Each number is 50 + 12 x the weight over its row's rms, rounded and kept within 0 to 99. Layers, rows and columns count from 0. The size before them is the row's rms in percent of the matrix's.

# layer 4 attention value, 384x256, rms 0.0646, rows 348-375, columns 128-255
093:50 48 48 50 55 66 49 64 38 47 43 46 49 62 37 38 48 63 65 34 45 80 25 33 41 52 38 30 48 44 57 58 67 48 55 25 49 51 38 47 41 36 51 63 47 50 48 40 41 86 49 50 51 50 26 45 35 41 54 87 24 46 66 75 52 46 53 62 48 67 52 37 60 57 43 57 34 36 59 62 58 43 27 73 50 57 68 45 60 44 60 64 43 45 43 48 40 53 44 45 59 48 36 38 49 54 48 44 51 50 45 22 57 38 56 60 47 45 48 33 53 62 50 45 36 52 48 26
080:51 56 47 53 40 57 62 48 48 43 53 38 49 62 73 65 68 43 39 67 44 09 42 68 51 35 64 35 56 35 54 44 48 33 55 66 65 41 74 51 54 54 50 50 45 53 60 53 37 32 54 49 55 43 69 47 67 47 46 27 45 47 48 45 42 61 31 53 57 50 59 42 45 82 79 54 88 64 46 59 35 52 57 44 52 49 39 49 50 59 41 45 50 50 65 45 63 38 81 63 55 53 45 50 52 55 53 44 74 39 78 44 48 45 46 49 30 55 52 29 62 51 48 62 38 46 48 56
103:48 59 50 52 73 55 75 38 52 51 39 44 61 62 62 53 57 52 46 45 63 55 36 47 29 69 42 60 43 35 46 58 23 52 37 54 41 41 73 55 55 42 46 54 55 51 52 50 43 42 61 53 54 57 61 46 64 53 71 57 69 58 88 45 56 22 58 43 41 47 52 56 40 54 49 43 44 39 75 40 57 42 60 59 53 49 55 51 42 72 58 46 61 42 56 68 57 46 37 34 54 49 49 51 63 43 51 53 45 47 36 47 55 50 38 64 55 42 86 33 48 72 32 53 46 39 36 50
100:50 37 50 42 73 33 50 50 56 67 52 53 34 89 56 46 54 69 42 56 66 52 45 56 55 65 40 53 53 51 55 60 48 64 37 38 34 37 19 48 71 19 48 63 69 41 42 47 43 55 52 55 54 60 50 61 45 59 44 32 70 27 61 58 48 09 51 65 52 54 45 33 53 64 45 39 38 36 47 38 54 51 58 77 51 43 51 35 66 45 47 68 54 20 63 57 59 56 35 46 37 34 71 44 66 55 14 57 46 49 45 54 24 54 38 40 56 53 67 38 55 64 54 33 66 55 47 46
112:55 55 48 43 45 50 36 43 54 28 43 59 52 91 40 56 58 58 50 69 39 00 42 63 39 67 79 39 48 55 43 28 51 62 35 38 53 60 44 47 46 39 50 54 73 53 53 55 28 25 49 54 49 59 64 47 46 64 40 25 66 44 39 20 33 29 39 53 46 54 68 44 56 44 62 39 48 61 48 59 61 39 49 56 50 52 43 28 37 58 36 59 52 50 63 51 52 60 70 52 38 59 16 61 45 47 55 52 57 38 49 49 31 66 46 45 46 44 72 32 45 45 48 46 70 42 61 41
082:54 56 67 58 51 50 54 44 53 42 61 57 64 28 57 36 77 41 39 39 54 23 62 62 64 56 43 51 49 38 47 43 38 53 47 92 31 53 67 58 30 53 47 45 33 36 40 57 51 45 70 33 47 57 36 43 53 60 56 44 60 53 73 32 49 58 34 47 19 40 52 43 51 47 67 31 62 60 68 64 52 50 56 43 47 49 41 56 39 55 48 72 64 57 52 45 45 18 54 48 43 64 56 44 59 42 62 37 50 38 31 77 50 38 42 59 35 53 49 47 44 39 62 80 69 44 41 55
079:50 43 54 59 32 70 53 56 49 49 48 36 50 15 31 65 52 61 65 43 55 52 44 41 52 59 50 69 39 78 51 45 57 46 38 77 58 50 47 43 59 51 57 53 60 29 60 51 57 38 58 39 46 42 47 45 54 41 45 42 42 57 40 65 45 48 55 54 59 60 48 35 49 32 37 22 36 73 63 43 60 57 59 40 63 51 55 59 59 44 40 43 57 52 35 57 36 69 57 58 42 45 62 34 17 38 68 57 57 36 33 82 63 67 59 54 85 57 38 37 28 52 55 47 40 41 61 61
092:51 37 51 56 53 47 37 59 61 51 41 20 40 21 47 48 64 61 59 60 60 28 63 66 36 66 34 39 42 65 44 56 45 56 57 54 64 60 44 57 40 55 51 72 23 45 68 42 67 62 59 42 68 57 42 44 55 42 55 52 57 62 60 57 39 56 52 46 46 47 49 49 54 43 40 42 49 67 72 50 59 51 52 65 39 78 39 51 51 71 47 53 48 57 55 54 68 32 42 61 58 56 18 68 68 60 54 40 71 59 41 58 57 52 37 46 56 50 69 52 40 68 58 68 43 29 51 58
101:55 55 58 33 61 43 56 37 51 31 50 69 43 75 65 64 79 40 57 47 54 29 59 51 57 45 81 47 62 50 60 45 60 47 36 38 45 50 35 56 66 41 43 47 61 67 31 47 51 36 50 50 33 40 65 63 24 60 49 39 62 43 29 50 43 46 41 50 45 49 38 44 47 47 87 45 66 49 50 44 38 41 54 31 51 39 41 46 57 48 28 60 48 47 53 64 44 47 77 56 57 69 64 69 29 69 52 48 42 56 58 70 47 50 48 49 41 52 35 41 55 38 58 70 40 66 61 48
109:46 44 42 46 46 45 62 79 44 97 49 43 44 15 59 58 44 45 49 56 43 68 47 59 58 43 24 23 52 56 56 39 55 41 67 49 38 47 38 34 62 54 57 54 39 49 50 67 39 64 49 58 49 46 33 59 42 30 42 44 38 35 41 88 48 69 44 63 54 68 43 32 52 82 47 61 56 50 43 41 46 51 32 61 61 61 51 43 67 46 58 29 35 50 33 45 41 52 63 42 41 54 36 48 30 57 24 52 44 54 69 24 66 46 61 35 48 50 53 53 47 58 65 57 44 69 37 46
082:49 54 40 90 49 56 47 40 54 53 47 69 57 34 34 28 50 50 57 37 51 60 60 39 46 30 57 63 41 67 47 48 61 43 59 59 46 58 39 48 42 49 53 53 64 40 53 57 49 49 46 64 52 40 58 64 57 45 53 52 50 38 50 55 51 48 54 42 67 51 49 48 35 30 33 56 49 48 38 66 54 58 38 64 37 78 35 46 69 42 46 48 54 48 47 63 45 70 65 44 55 52 74 33 25 31 62 49 58 29 54 49 56 68 52 52 69 50 46 62 65 33 38 51 42 45 53 60
093:47 45 58 44 51 50 43 43 69 34 58 72 44 42 40 44 59 53 53 50 42 46 60 38 71 75 51 77 47 72 47 58 53 36 26 49 69 48 38 42 70 60 36 49 39 34 39 42 71 75 61 40 37 63 43 58 30 51 42 56 57 61 35 50 63 50 61 49 39 46 36 33 55 32 38 34 29 59 43 42 67 54 53 46 51 63 49 52 49 52 60 56 58 40 47 70 51 61 30 44 61 49 63 38 70 49 56 72 27 47 20 73 54 58 56 57 40 62 34 35 38 60 48 40 50 49 38 65
096:52 61 53 47 50 61 50 50 49 38 42 56 62 51 53 64 43 47 42 48 43 64 52 56 28 47 39 58 50 47 51 39 36 43 32 79 52 50 77 48 33 67 38 34 72 53 46 57 39 36 69 28 47 51 43 55 73 66 63 56 84 60 64 43 48 29 51 43 29 29 48 61 43 34 46 35 43 47 52 39 51 42 57 36 59 46 33 49 31 76 49 57 59 56 55 39 44 54 44 46 47 52 63 45 50 36 70 60 32 55 47 59 41 59 39 62 56 50 60 57 44 26 34 66 33 46 53 46
082:64 56 37 42 42 48 47 44 32 44 45 40 61 67 61 33 40 39 51 52 43 57 41 57 62 39 46 31 40 40 62 53 44 40 62 29 42 46 66 56 68 56 58 44 45 56 62 44 36 41 58 51 63 53 50 34 48 44 43 50 42 45 61 19 54 54 58 45 60 56 82 49 35 62 45 57 73 40 43 63 48 46 29 36 44 42 58 41 42 47 83 65 50 52 52 40 55 44 36 55 75 60 23 56 71 40 41 54 62 48 55 16 61 24 58 58 40 45 37 50 52 49 52 39 36 56 38 46
110:45 45 44 49 34 66 63 76 54 60 59 58 28 13 55 54 55 53 63 46 20 46 66 50 33 62 38 63 41 50 53 47 43 46 50 61 63 57 34 27 57 52 48 56 42 50 39 52 54 95 44 56 32 61 43 51 46 41 30 54 62 44 41 48 52 57 49 54 60 48 55 45 42 58 26 42 31 51 45 47 59 56 41 62 56 68 64 53 62 51 66 31 35 49 31 59 47 59 48 47 61 58 50 51 43 61 45 51 36 59 49 34 59 32 63 49 52 50 39 42 37 43 43 59 71 50 55 58
097:55 55 47 66 64 46 53 55 37 35 45 47 54 87 56 38 48 56 63 50 48 51 47 43 47 39 80 57 52 55 50 41 45 60 61 32 48 62 42 51 58 46 58 65 64 46 48 56 54 68 46 76 47 44 58 45 48 66 47 62 52 42 44 56 45 45 61 50 60 53 40 48 51 42 50 39 49 34 53 62 60 56 40 65 49 66 40 56 69 54 46 32 45 40 58 44 59 63 60 46 29 65 25 57 35 61 46 57 85 57 87 30 53 48 34 46 59 49 72 78 64 64 48 56 37 68 83 51
110:51 62 39 65 61 60 54 43 55 31 55 21 47 56 65 54 48 57 59 60 75 49 40 55 34 76 52 13 51 37 48 48 51 46 37 14 66 43 40 46 39 39 57 56 42 78 39 45 25 62 28 52 53 63 44 39 44 73 48 46 59 48 39 43 44 65 50 48 51 36 58 41 56 67 59 65 65 54 49 50 46 61 37 22 60 72 47 50 37 41 38 59 53 45 47 46 57 50 62 45 61 55 51 64 94 63 30 39 44 70 68 22 56 41 51 47 88 43 72 19 40 54 60 56 28 54 74 49
095:54 51 49 37 47 64 45 37 35 31 53 55 46 22 53 49 54 36 70 34 51 42 75 40 64 42 73 49 50 38 49 67 62 47 60 82 25 49 54 39 57 56 51 51 39 35 53 51 64 50 64 59 45 55 58 41 58 42 49 59 44 51 55 35 53 41 34 50 46 38 55 64 64 45 58 45 47 48 58 45 72 54 58 51 46 31 61 50 37 37 61 53 38 55 51 31 64 43 32 48 36 60 85 43 24 57 53 42 58 40 49 67 50 37 54 49 42 48 42 70 41 21 67 42 58 47 58 54
097:44 55 52 43 46 54 47 77 49 69 51 52 36 43 71 69 50 38 55 72 45 67 58 61 54 60 32 48 50 48 50 50 42 54 48 58 78 43 62 44 59 66 49 50 28 40 65 52 67 38 48 52 56 42 61 50 80 35 50 39 36 62 35 54 44 52 38 67 54 51 40 54 53 76 51 49 52 63 59 43 42 65 65 36 59 57 55 69 44 59 67 53 42 57 25 34 54 38 48 68 52 51 36 68 66 56 42 69 43 47 56 43 58 59 35 59 47 68 49 30 60 71 53 55 32 48 48 64
107:42 41 50 59 48 47 60 52 60 60 42 31 41 43 45 39 63 52 37 53 40 62 50 44 38 36 37 34 73 42 61 68 46 19 44 51 52 46 44 51 42 52 50 47 54 41 64 58 52 70 36 51 50 57 67 54 67 39 52 65 48 57 60 58 71 52 57 52 42 68 56 36 30 92 34 42 50 46 40 53 40 61 38 38 50 43 45 52 65 48 66 49 45 44 61 57 59 47 52 64 77 47 24 48 68 50 51 40 58 63 53 31 64 55 42 48 37 55 54 43 68 56 28 41 30 42 18 46
099:39 50 68 45 43 52 46 55 61 64 51 57 44 55 29 58 62 38 30 68 73 36 40 67 63 52 30 36 33 45 47 48 65 36 49 78 69 35 40 43 43 67 32 30 37 49 69 65 51 12 52 34 60 40 61 63 48 39 44 21 45 65 51 50 45 40 36 52 53 49 50 66 58 41 45 46 47 62 64 54 28 39 69 40 44 76 34 37 42 57 50 49 52 62 60 54 27 38 58 62 36 46 43 38 39 43 53 63 43 38 51 63 34 64 39 56 38 59 61 45 55 49 31 61 56 52 40 34
108:50 48 53 48 48 46 41 46 54 75 53 30 59 48 47 36 58 52 34 51 36 51 52 47 71 54 66 29 55 42 47 58 43 29 49 33 68 46 25 41 40 54 58 43 46 37 91 55 48 61 31 50 41 56 55 47 49 58 47 57 57 50 27 24 50 60 35 52 34 61 57 30 46 57 41 38 49 53 38 47 39 43 37 51 47 34 50 48 41 40 52 39 43 49 52 33 44 54 43 58 51 41 37 51 51 58 42 37 50 66 81 51 65 44 48 41 18 47 64 72 56 43 48 42 54 50 47 54
103:61 60 48 51 62 39 44 57 39 53 47 43 35 50 41 28 25 61 67 59 59 52 49 49 40 59 64 46 50 65 45 55 41 57 44 56 43 66 57 41 74 39 63 64 63 35 80 42 52 54 39 62 49 47 59 48 58 46 49 55 48 32 47 71 43 38 43 62 60 70 50 31 50 61 33 30 47 56 57 38 53 49 54 70 49 61 54 43 47 52 75 44 56 58 60 60 65 71 46 46 35 58 28 43 47 45 43 60 85 50 48 65 49 72 39 53 48 26 71 35 58 57 60 49 29 35 59 57
084:45 55 50 47 56 35 38 37 59 39 36 56 42 83 29 50 52 49 43 39 64 55 33 47 50 75 46 65 33 54 38 61 52 45 32 26 28 42 29 46 43 38 42 52 70 76 42 58 47 55 48 55 46 54 60 72 22 48 63 46 71 45 51 63 48 33 80 42 48 50 48 56 46 40 26 49 42 26 50 45 51 46 45 49 45 60 49 41 57 56 33 48 63 40 74 65 35 65 37 46 57 43 61 50 54 42 51 40 37 54 33 48 37 76 57 50 69 53 60 54 41 57 40 35 70 54 58 36
101:45 48 57 39 34 34 44 56 52 47 69 61 70 58 77 39 53 44 33 63 44 44 35 48 57 32 57 54 49 37 44 48 45 50 67 60 73 51 44 41 64 38 45 37 59 37 79 55 60 48 59 48 44 43 53 42 56 60 33 48 53 54 47 24 72 51 40 48 44 58 65 30 49 31 61 51 41 44 31 50 50 45 43 62 48 54 56 37 48 49 46 46 60 42 43 24 47 55 48 50 46 41 43 39 68 46 62 69 63 46 48 46 49 35 61 52 13 52 47 67 52 33 44 50 53 50 27 44
075:45 58 54 69 45 44 49 40 54 52 45 62 58 92 35 43 56 65 45 35 38 68 30 41 73 53 83 56 48 59 59 54 56 42 37 28 61 41 50 60 29 66 39 44 60 51 32 58 32 50 43 54 59 51 44 67 28 61 45 69 35 41 42 68 54 50 51 53 55 71 49 38 55 56 53 52 46 49 38 57 50 42 34 40 52 51 40 54 60 34 50 45 52 42 57 66 48 81 56 40 45 46 51 44 40 46 59 53 38 56 60 50 66 81 48 37 52 40 36 46 76 48 47 27 46 68 56 56
101:51 51 48 47 40 56 25 56 60 38 45 26 43 44 19 41 50 60 55 57 59 36 36 58 63 72 51 55 37 62 42 39 65 52 41 54 69 59 19 47 44 69 46 54 64 56 55 47 53 79 44 41 56 52 18 52 34 32 41 68 45 44 45 58 52 64 48 65 45 48 54 15 79 63 48 40 51 61 53 43 83 68 46 72 69 50 56 43 59 54 41 46 59 52 36 41 32 62 56 55 36 50 44 49 55 66 57 37 52 36 40 47 53 38 48 56 69 52 54 53 36 63 61 39 49 59 46 73
105:68 54 53 64 60 37 46 51 73 35 44 55 46 70 46 32 51 41 40 56 32 61 62 38 35 44 53 60 52 39 59 48 32 55 55 47 52 51 73 64 52 48 39 53 56 45 51 52 45 60 54 39 42 59 35 47 36 65 41 73 63 35 60 50 36 32 63 42 40 54 48 46 28 31 54 53 50 50 41 47 48 44 51 12 29 65 34 56 58 55 74 59 58 54 83 57 65 54 48 40 71 54 26 44 57 35 70 51 56 36 30 40 65 72 27 52 24 35 37 40 63 49 46 79 51 52 50 53
# layer 4 attention output (transposed), 384x256, rms 0.0697, rows 348-374, columns 128-255
098:61 49 38 35 43 53 52 38 53 64 50 39 54 64 26 60 22 40 56 80 58 49 45 59 44 56 54 43 56 53 59 49 51 50 78 41 61 23 49 46 60 50 58 45 46 38 56 49 19 46 35 49 71 75 31 35 70 60 52 66 62 94 21 61 45 66 37 41 54 26 77 41 59 46 60 53 38 56 34 71 44 48 58 41 48 21 52 48 47 66 56 31 56 50 52 56 34 73 40 46 52 52 49 53 62 63 42 56 41 59 58 40 57 58 64 61 50 83 69 45 58 71 52 62 55 47 51 63
083:42 69 49 64 46 62 38 43 59 47 52 42 37 66 66 48 63 52 27 44 40 69 25 54 37 50 35 66 36 46 35 46 50 59 15 69 45 62 57 56 44 36 47 19 62 52 47 35 52 57 48 56 36 57 66 48 31 44 37 33 42 33 67 51 33 36 51 51 47 51 51 61 41 63 42 52 54 57 47 46 50 48 49 42 50 93 51 46 63 48 51 52 31 61 61 52 53 42 42 64 45 48 48 49 45 61 71 51 80 54 43 48 43 47 40 32 42 38 67 34 31 50 48 50 60 38 52 34
100:51 73 47 72 57 46 29 48 34 42 45 35 66 39 60 52 35 49 42 44 44 49 42 79 51 52 45 47 48 44 67 40 47 35 57 48 45 47 73 38 59 32 39 48 31 56 75 40 51 31 28 43 48 47 56 57 68 58 76 51 56 53 51 44 35 51 47 88 34 56 51 67 49 48 61 48 45 42 33 49 57 57 47 31 77 40 55 68 46 47 42 59 31 62 48 57 47 47 61 50 30 36 54 53 41 66 29 56 29 55 51 35 52 35 52 78 45 64 38 57 65 71 50 59 61 44 52 80
089:44 44 59 47 64 74 42 34 45 29 59 49 62 39 71 40 43 47 56 57 60 52 45 65 54 42 59 46 71 57 43 54 39 47 69 40 61 47 43 23 53 54 54 71 41 58 61 71 52 71 43 63 58 41 39 39 36 39 54 47 39 52 42 34 44 88 47 73 69 48 35 44 35 36 48 40 68 78 29 52 49 54 59 49 49 61 77 75 53 50 51 37 40 49 52 42 56 45 58 39 30 45 47 45 51 55 25 45 71 61 62 52 81 67 49 79 51 50 39 48 60 48 55 53 33 54 41 48
109:46 53 57 59 73 61 26 28 50 36 50 49 41 28 76 60 54 41 56 37 58 35 40 52 44 48 59 59 38 34 48 48 48 47 37 60 56 84 42 21 38 47 50 56 58 65 47 58 45 63 58 54 30 49 61 60 30 33 46 27 60 30 42 27 79 39 61 43 59 63 31 58 40 41 37 48 76 44 47 37 58 49 47 59 38 62 64 39 38 36 43 48 44 59 54 48 71 45 54 45 42 65 42 25 50 55 49 42 59 43 45 47 43 58 56 63 55 44 39 47 51 44 69 39 47 46 50 40
080:48 56 34 69 47 49 41 78 47 50 67 56 46 69 66 67 52 64 29 41 37 48 33 55 41 73 38 72 48 44 34 33 50 61 30 40 21 40 48 52 53 38 47 47 61 73 48 58 61 31 45 49 41 39 68 41 53 51 55 45 50 16 68 45 42 31 57 58 55 59 44 50 42 53 57 48 39 34 51 43 56 52 62 40 65 58 61 47 46 58 54 64 49 52 19 58 51 35 52 47 28 48 44 58 51 40 60 53 51 41 34 37 50 56 42 34 49 20 49 46 51 61 48 43 59 44 40 40
079:66 42 63 36 49 31 61 36 44 68 32 53 47 49 43 67 51 49 53 60 59 20 59 40 60 50 56 33 57 28 59 55 46 32 62 42 56 33 37 67 54 46 60 55 41 46 47 63 51 66 66 35 39 66 46 51 51 34 67 46 72 79 62 53 76 46 52 25 41 34 50 54 66 41 72 44 51 75 61 50 46 56 42 53 44 19 31 43 45 44 51 47 58 48 38 67 38 63 41 54 53 72 58 48 68 42 37 48 43 62 37 64 59 51 45 56 55 82 46 46 49 63 62 53 46 43 78 48
086:46 64 47 74 49 60 62 56 44 45 51 42 57 57 39 56 40 58 53 44 31 58 57 47 38 49 39 68 35 55 41 45 44 57 48 57 35 57 53 56 58 45 37 48 42 70 49 46 58 45 40 34 55 64 59 56 59 69 38 25 34 38 56 43 32 60 41 63 64 38 54 60 52 46 63 41 45 43 49 30 41 48 51 32 46 52 53 49 46 45 44 68 47 55 64 60 48 74 40 61 38 63 44 66 28 45 54 61 66 36 54 28 57 40 55 44 41 66 27 65 53 58 37 30 60 58 25 31
103:33 41 51 36 44 43 53 42 56 39 66 61 45 51 94 45 53 46 45 64 34 57 32 46 43 42 51 66 61 51 25 46 50 66 50 37 55 49 48 46 24 45 56 39 76 61 38 58 54 57 61 65 24 42 65 51 26 45 38 55 36 13 51 41 36 54 55 40 52 46 59 49 43 51 46 69 50 59 55 49 60 49 56 61 44 59 71 61 69 35 64 37 57 52 54 35 58 31 55 56 43 42 49 28 56 62 36 45 46 66 49 58 65 49 57 56 61 49 47 42 42 28 52 63 47 65 72 42
115:62 56 42 46 37 50 68 72 63 52 42 40 56 64 42 25 42 36 40 52 59 65 50 38 56 60 59 36 49 61 49 53 49 67 53 46 48 43 40 53 55 56 41 23 39 48 43 38 47 62 36 65 54 90 14 47 55 52 13 51 37 43 50 58 39 43 47 32 40 37 64 34 57 63 41 59 61 44 43 58 44 43 40 57 37 75 38 55 56 50 47 55 54 24 69 53 47 62 36 31 69 47 53 66 46 45 73 65 58 36 47 41 63 55 32 34 36 50 81 37 47 52 51 50 72 44 67 60
082:50 62 63 33 55 40 67 28 53 55 27 51 47 45 30 65 29 45 55 48 69 34 71 55 52 46 71 30 39 48 59 63 52 64 60 49 72 46 22 62 47 76 50 37 53 39 40 39 48 63 48 41 50 47 45 56 60 42 45 52 65 91 55 58 64 55 46 49 38 54 59 48 76 51 45 39 48 57 72 52 46 46 31 53 54 33 14 53 32 58 41 30 47 46 50 64 53 57 44 50 79 79 57 32 45 53 38 50 44 64 46 61 44 48 37 53 69 78 47 57 39 52 59 58 29 35 55 47
093:37 26 67 37 58 37 48 48 58 49 50 77 45 39 50 55 57 45 57 56 60 26 73 43 59 47 58 37 65 79 47 40 49 39 70 29 46 43 49 44 52 61 47 73 49 54 42 70 59 69 73 30 49 35 57 45 36 38 73 50 37 59 50 31 58 65 70 53 56 39 31 51 45 37 78 47 47 69 60 43 38 51 50 45 54 38 58 52 42 61 47 37 50 54 46 45 43 50 46 42 41 69 56 33 64 17 49 50 19 69 49 59 70 38 72 55 74 37 34 62 50 46 56 52 43 77 43 55
098:58 54 43 54 48 35 46 69 25 47 44 46 50 27 69 63 56 57 50 35 58 38 34 73 53 48 61 48 47 50 62 39 47 36 35 54 44 74 57 50 49 63 44 61 55 55 51 51 56 42 48 36 32 40 64 62 50 33 64 53 56 34 63 42 59 41 53 77 40 70 37 46 51 58 42 47 69 28 47 44 61 67 48 57 85 49 32 47 39 40 33 60 45 66 40 61 68 25 59 47 49 39 55 42 61 49 31 46 06 57 47 50 33 28 37 69 46 53 31 58 54 50 53 51 43 40 70 73
081:50 38 36 66 44 64 39 76 61 62 62 39 38 57 51 35 65 50 30 54 37 60 35 57 47 50 39 63 42 60 57 49 57 58 28 61 58 44 73 32 63 43 54 34 66 58 56 27 44 24 43 49 65 47 49 32 52 68 56 47 42 43 50 62 34 53 57 42 39 53 48 60 44 61 33 53 41 34 41 61 33 42 57 49 57 86 55 43 54 63 53 56 52 65 42 38 45 42 44 61 37 53 42 73 59 64 71 52 52 18 50 39 43 56 38 19 49 40 63 54 41 53 39 34 54 54 21 55
103:22 16 62 59 56 50 67 63 49 50 53 55 46 34 21 54 23 41 53 54 50 49 73 45 60 47 42 30 68 66 47 35 50 57 66 45 56 44 46 44 57 59 45 62 38 61 52 54 35 66 69 41 62 54 32 42 54 32 56 49 29 44 45 49 47 51 40 45 48 32 76 50 65 38 44 51 50 34 53 31 47 54 18 61 45 38 58 55 58 39 49 50 66 43 70 51 32 55 58 28 69 43 54 46 53 43 53 45 29 42 61 60 56 43 52 40 48 46 50 77 63 51 39 51 61 64 51 68
090:44 78 62 66 50 64 79 19 57 43 34 46 67 43 45 38 29 16 67 49 41 52 49 48 44 32 51 50 39 39 51 55 36 47 67 67 65 54 66 57 52 50 48 47 45 54 42 49 49 68 53 61 34 46 44 73 52 50 40 19 48 48 47 65 56 50 43 37 33 54 42 59 65 44 45 46 42 39 62 33 38 53 51 57 43 53 31 58 61 47 43 39 49 38 69 49 62 59 55 52 77 60 57 36 35 71 45 57 79 68 61 51 38 46 32 56 57 56 43 49 50 45 46 59 44 72 49 52
111:58 50 37 56 60 70 65 31 66 48 63 30 45 50 61 39 30 70 49 64 40 56 18 54 40 43 47 56 52 45 36 43 58 79 56 59 61 74 55 36 57 33 61 43 54 72 41 59 43 55 39 45 42 73 46 46 48 81 55 43 51 57 40 40 39 53 44 33 71 48 69 63 34 43 41 44 59 39 27 63 58 47 19 66 50 58 87 42 55 30 54 48 57 64 48 53 47 66 59 35 45 46 50 61 38 76 31 45 48 55 58 53 52 50 51 31 36 52 50 52 43 43 43 52 60 38 59 44
104:48 53 56 62 52 66 54 65 39 57 61 67 56 62 35 58 53 73 55 35 31 48 46 48 49 71 31 52 68 59 38 48 53 49 37 57 49 06 46 54 47 42 47 58 59 42 66 40 51 33 56 63 70 32 30 35 53 62 59 40 49 43 58 54 34 53 38 43 55 26 50 47 52 47 57 42 30 67 65 32 49 43 53 49 59 51 56 49 53 64 55 56 49 34 42 45 46 11 69 58 38 57 25 60 54 59 58 50 62 64 49 65 48 56 47 54 44 46 50 48 55 52 37 53 42 60 31 30
098:62 63 43 53 40 40 60 46 46 61 47 49 53 49 42 39 79 42 45 52 59 72 42 38 62 42 33 52 63 59 42 56 62 32 30 56 31 65 78 50 57 36 38 78 49 58 55 44 63 51 53 35 51 57 41 50 39 42 48 44 25 40 60 52 41 47 57 46 33 42 43 60 40 56 65 60 54 60 55 40 38 55 58 55 53 65 42 50 69 54 60 71 37 56 71 50 38 56 47 48 49 30 56 74 29 33 65 62 44 54 42 38 62 39 41 45 38 29 69 44 46 57 39 40 72 62 61 67
114:49 40 51 48 38 36 34 32 69 31 60 47 50 40 32 37 45 41 30 58 37 71 57 54 44 37 50 48 63 60 41 52 55 61 38 57 36 48 64 47 50 54 50 30 51 35 52 36 55 45 43 46 56 63 58 38 60 64 44 70 27 76 55 62 25 72 56 60 23 52 69 55 49 63 66 46 53 48 32 57 32 64 51 28 66 64 44 56 55 49 39 64 39 58 71 43 38 70 18 53 52 60 47 63 52 45 46 61 43 50 65 51 46 53 60 43 44 49 53 71 49 44 40 57 70 44 52 60
102:40 51 49 30 55 31 32 55 32 48 54 49 34 46 54 58 56 55 35 55 82 49 48 59 45 54 60 56 42 59 65 37 61 52 20 48 49 84 50 51 43 64 52 45 42 39 57 59 47 61 48 46 42 65 62 48 54 31 25 62 48 36 56 51 59 29 49 52 65 58 52 30 57 57 65 60 77 48 64 59 57 45 35 38 54 63 29 50 51 42 30 48 37 63 38 42 60 60 38 43 32 55 47 30 51 21 58 55 48 50 37 29 48 34 53 51 39 46 72 57 54 60 67 49 52 19 64 42
109:49 45 61 71 51 54 44 53 64 35 59 56 54 55 28 13 47 45 60 36 39 63 58 29 51 61 65 57 61 58 57 53 48 44 47 56 31 69 69 41 40 68 44 38 54 42 55 61 61 34 58 52 57 51 42 50 43 57 41 63 39 37 50 48 44 38 56 29 51 35 36 44 56 57 51 49 72 28 50 53 30 56 42 44 39 64 32 39 50 40 21 74 40 28 49 43 64 37 57 42 54 67 34 47 58 35 76 75 55 31 68 64 32 75 42 47 31 32 57 68 59 29 45 44 69 51 38 31
090:77 71 53 64 57 68 50 25 67 52 44 47 59 45 48 49 60 36 52 30 47 45 47 52 51 30 39 46 52 36 50 70 40 35 68 67 46 41 69 37 51 46 54 48 46 54 52 56 64 55 33 60 46 60 38 61 35 41 59 30 39 78 44 63 45 57 80 34 39 30 17 58 48 56 57 44 46 57 32 36 32 43 37 52 38 55 31 56 33 48 48 43 52 42 57 56 41 62 50 46 40 58 44 48 38 55 43 51 85 52 56 55 61 54 42 58 66 68 57 50 56 50 56 34 47 56 51 39
088:37 38 60 25 63 43 41 34 51 45 50 47 50 23 57 50 31 45 60 53 67 30 69 64 58 42 78 40 45 57 72 43 44 52 69 44 70 70 41 40 49 68 45 61 44 41 54 65 51 55 51 54 45 41 50 65 68 47 42 63 60 64 34 41 71 62 36 67 53 71 58 46 57 46 53 51 68 39 59 53 62 48 31 47 54 27 55 57 32 32 40 41 50 51 52 44 56 66 53 48 47 58 59 34 57 45 22 42 33 46 56 42 57 44 65 72 55 61 20 67 56 45 71 50 47 48 54 71
106:38 43 59 62 37 61 38 61 71 46 40 60 46 58 54 50 56 33 40 46 52 61 59 49 41 53 61 64 52 67 37 41 51 54 40 62 39 56 70 42 54 55 65 40 62 55 55 63 48 44 62 53 40 36 68 32 20 35 50 45 45 29 69 57 53 26 82 45 50 35 16 37 53 57 36 47 59 43 46 45 29 53 57 50 43 63 34 33 44 64 40 36 32 46 40 34 76 29 53 52 35 67 49 42 74 38 68 57 52 29 48 58 40 56 31 35 72 24 53 57 44 48 59 53 39 56 39 37
079:44 52 66 24 52 31 52 16 71 52 46 56 53 46 56 41 51 45 54 59 57 40 57 39 58 40 68 32 42 56 67 62 41 45 64 49 73 53 41 56 41 70 48 40 47 30 32 60 55 77 52 50 40 41 48 65 43 42 54 54 68 81 34 51 77 57 49 42 48 54 37 45 60 54 63 53 71 61 60 61 55 52 44 57 39 41 39 50 44 48 42 29 50 35 50 47 52 59 41 52 78 66 67 28 61 47 55 48 42 69 54 67 44 50 62 61 65 64 54 41 52 35 59 60 53 56 54 64
096:50 41 53 62 67 50 47 46 78 53 50 52 49 50 41 47 55 57 55 50 65 37 54 44 53 55 63 46 56 35 68 53 39 56 56 65 59 44 22 52 47 46 39 43 45 43 40 71 52 64 59 44 45 53 34 61 31 51 45 19 47 81 41 47 68 54 50 27 80 39 41 46 53 43 62 23 55 57 48 49 45 57 29 55 31 36 68 39 51 47 35 45 60 42 67 65 45 81 54 27 62 69 48 46 77 39 61 57 57 40 52 50 60 53 51 38 57 81 37 40 49 65 56 48 48 52 68 66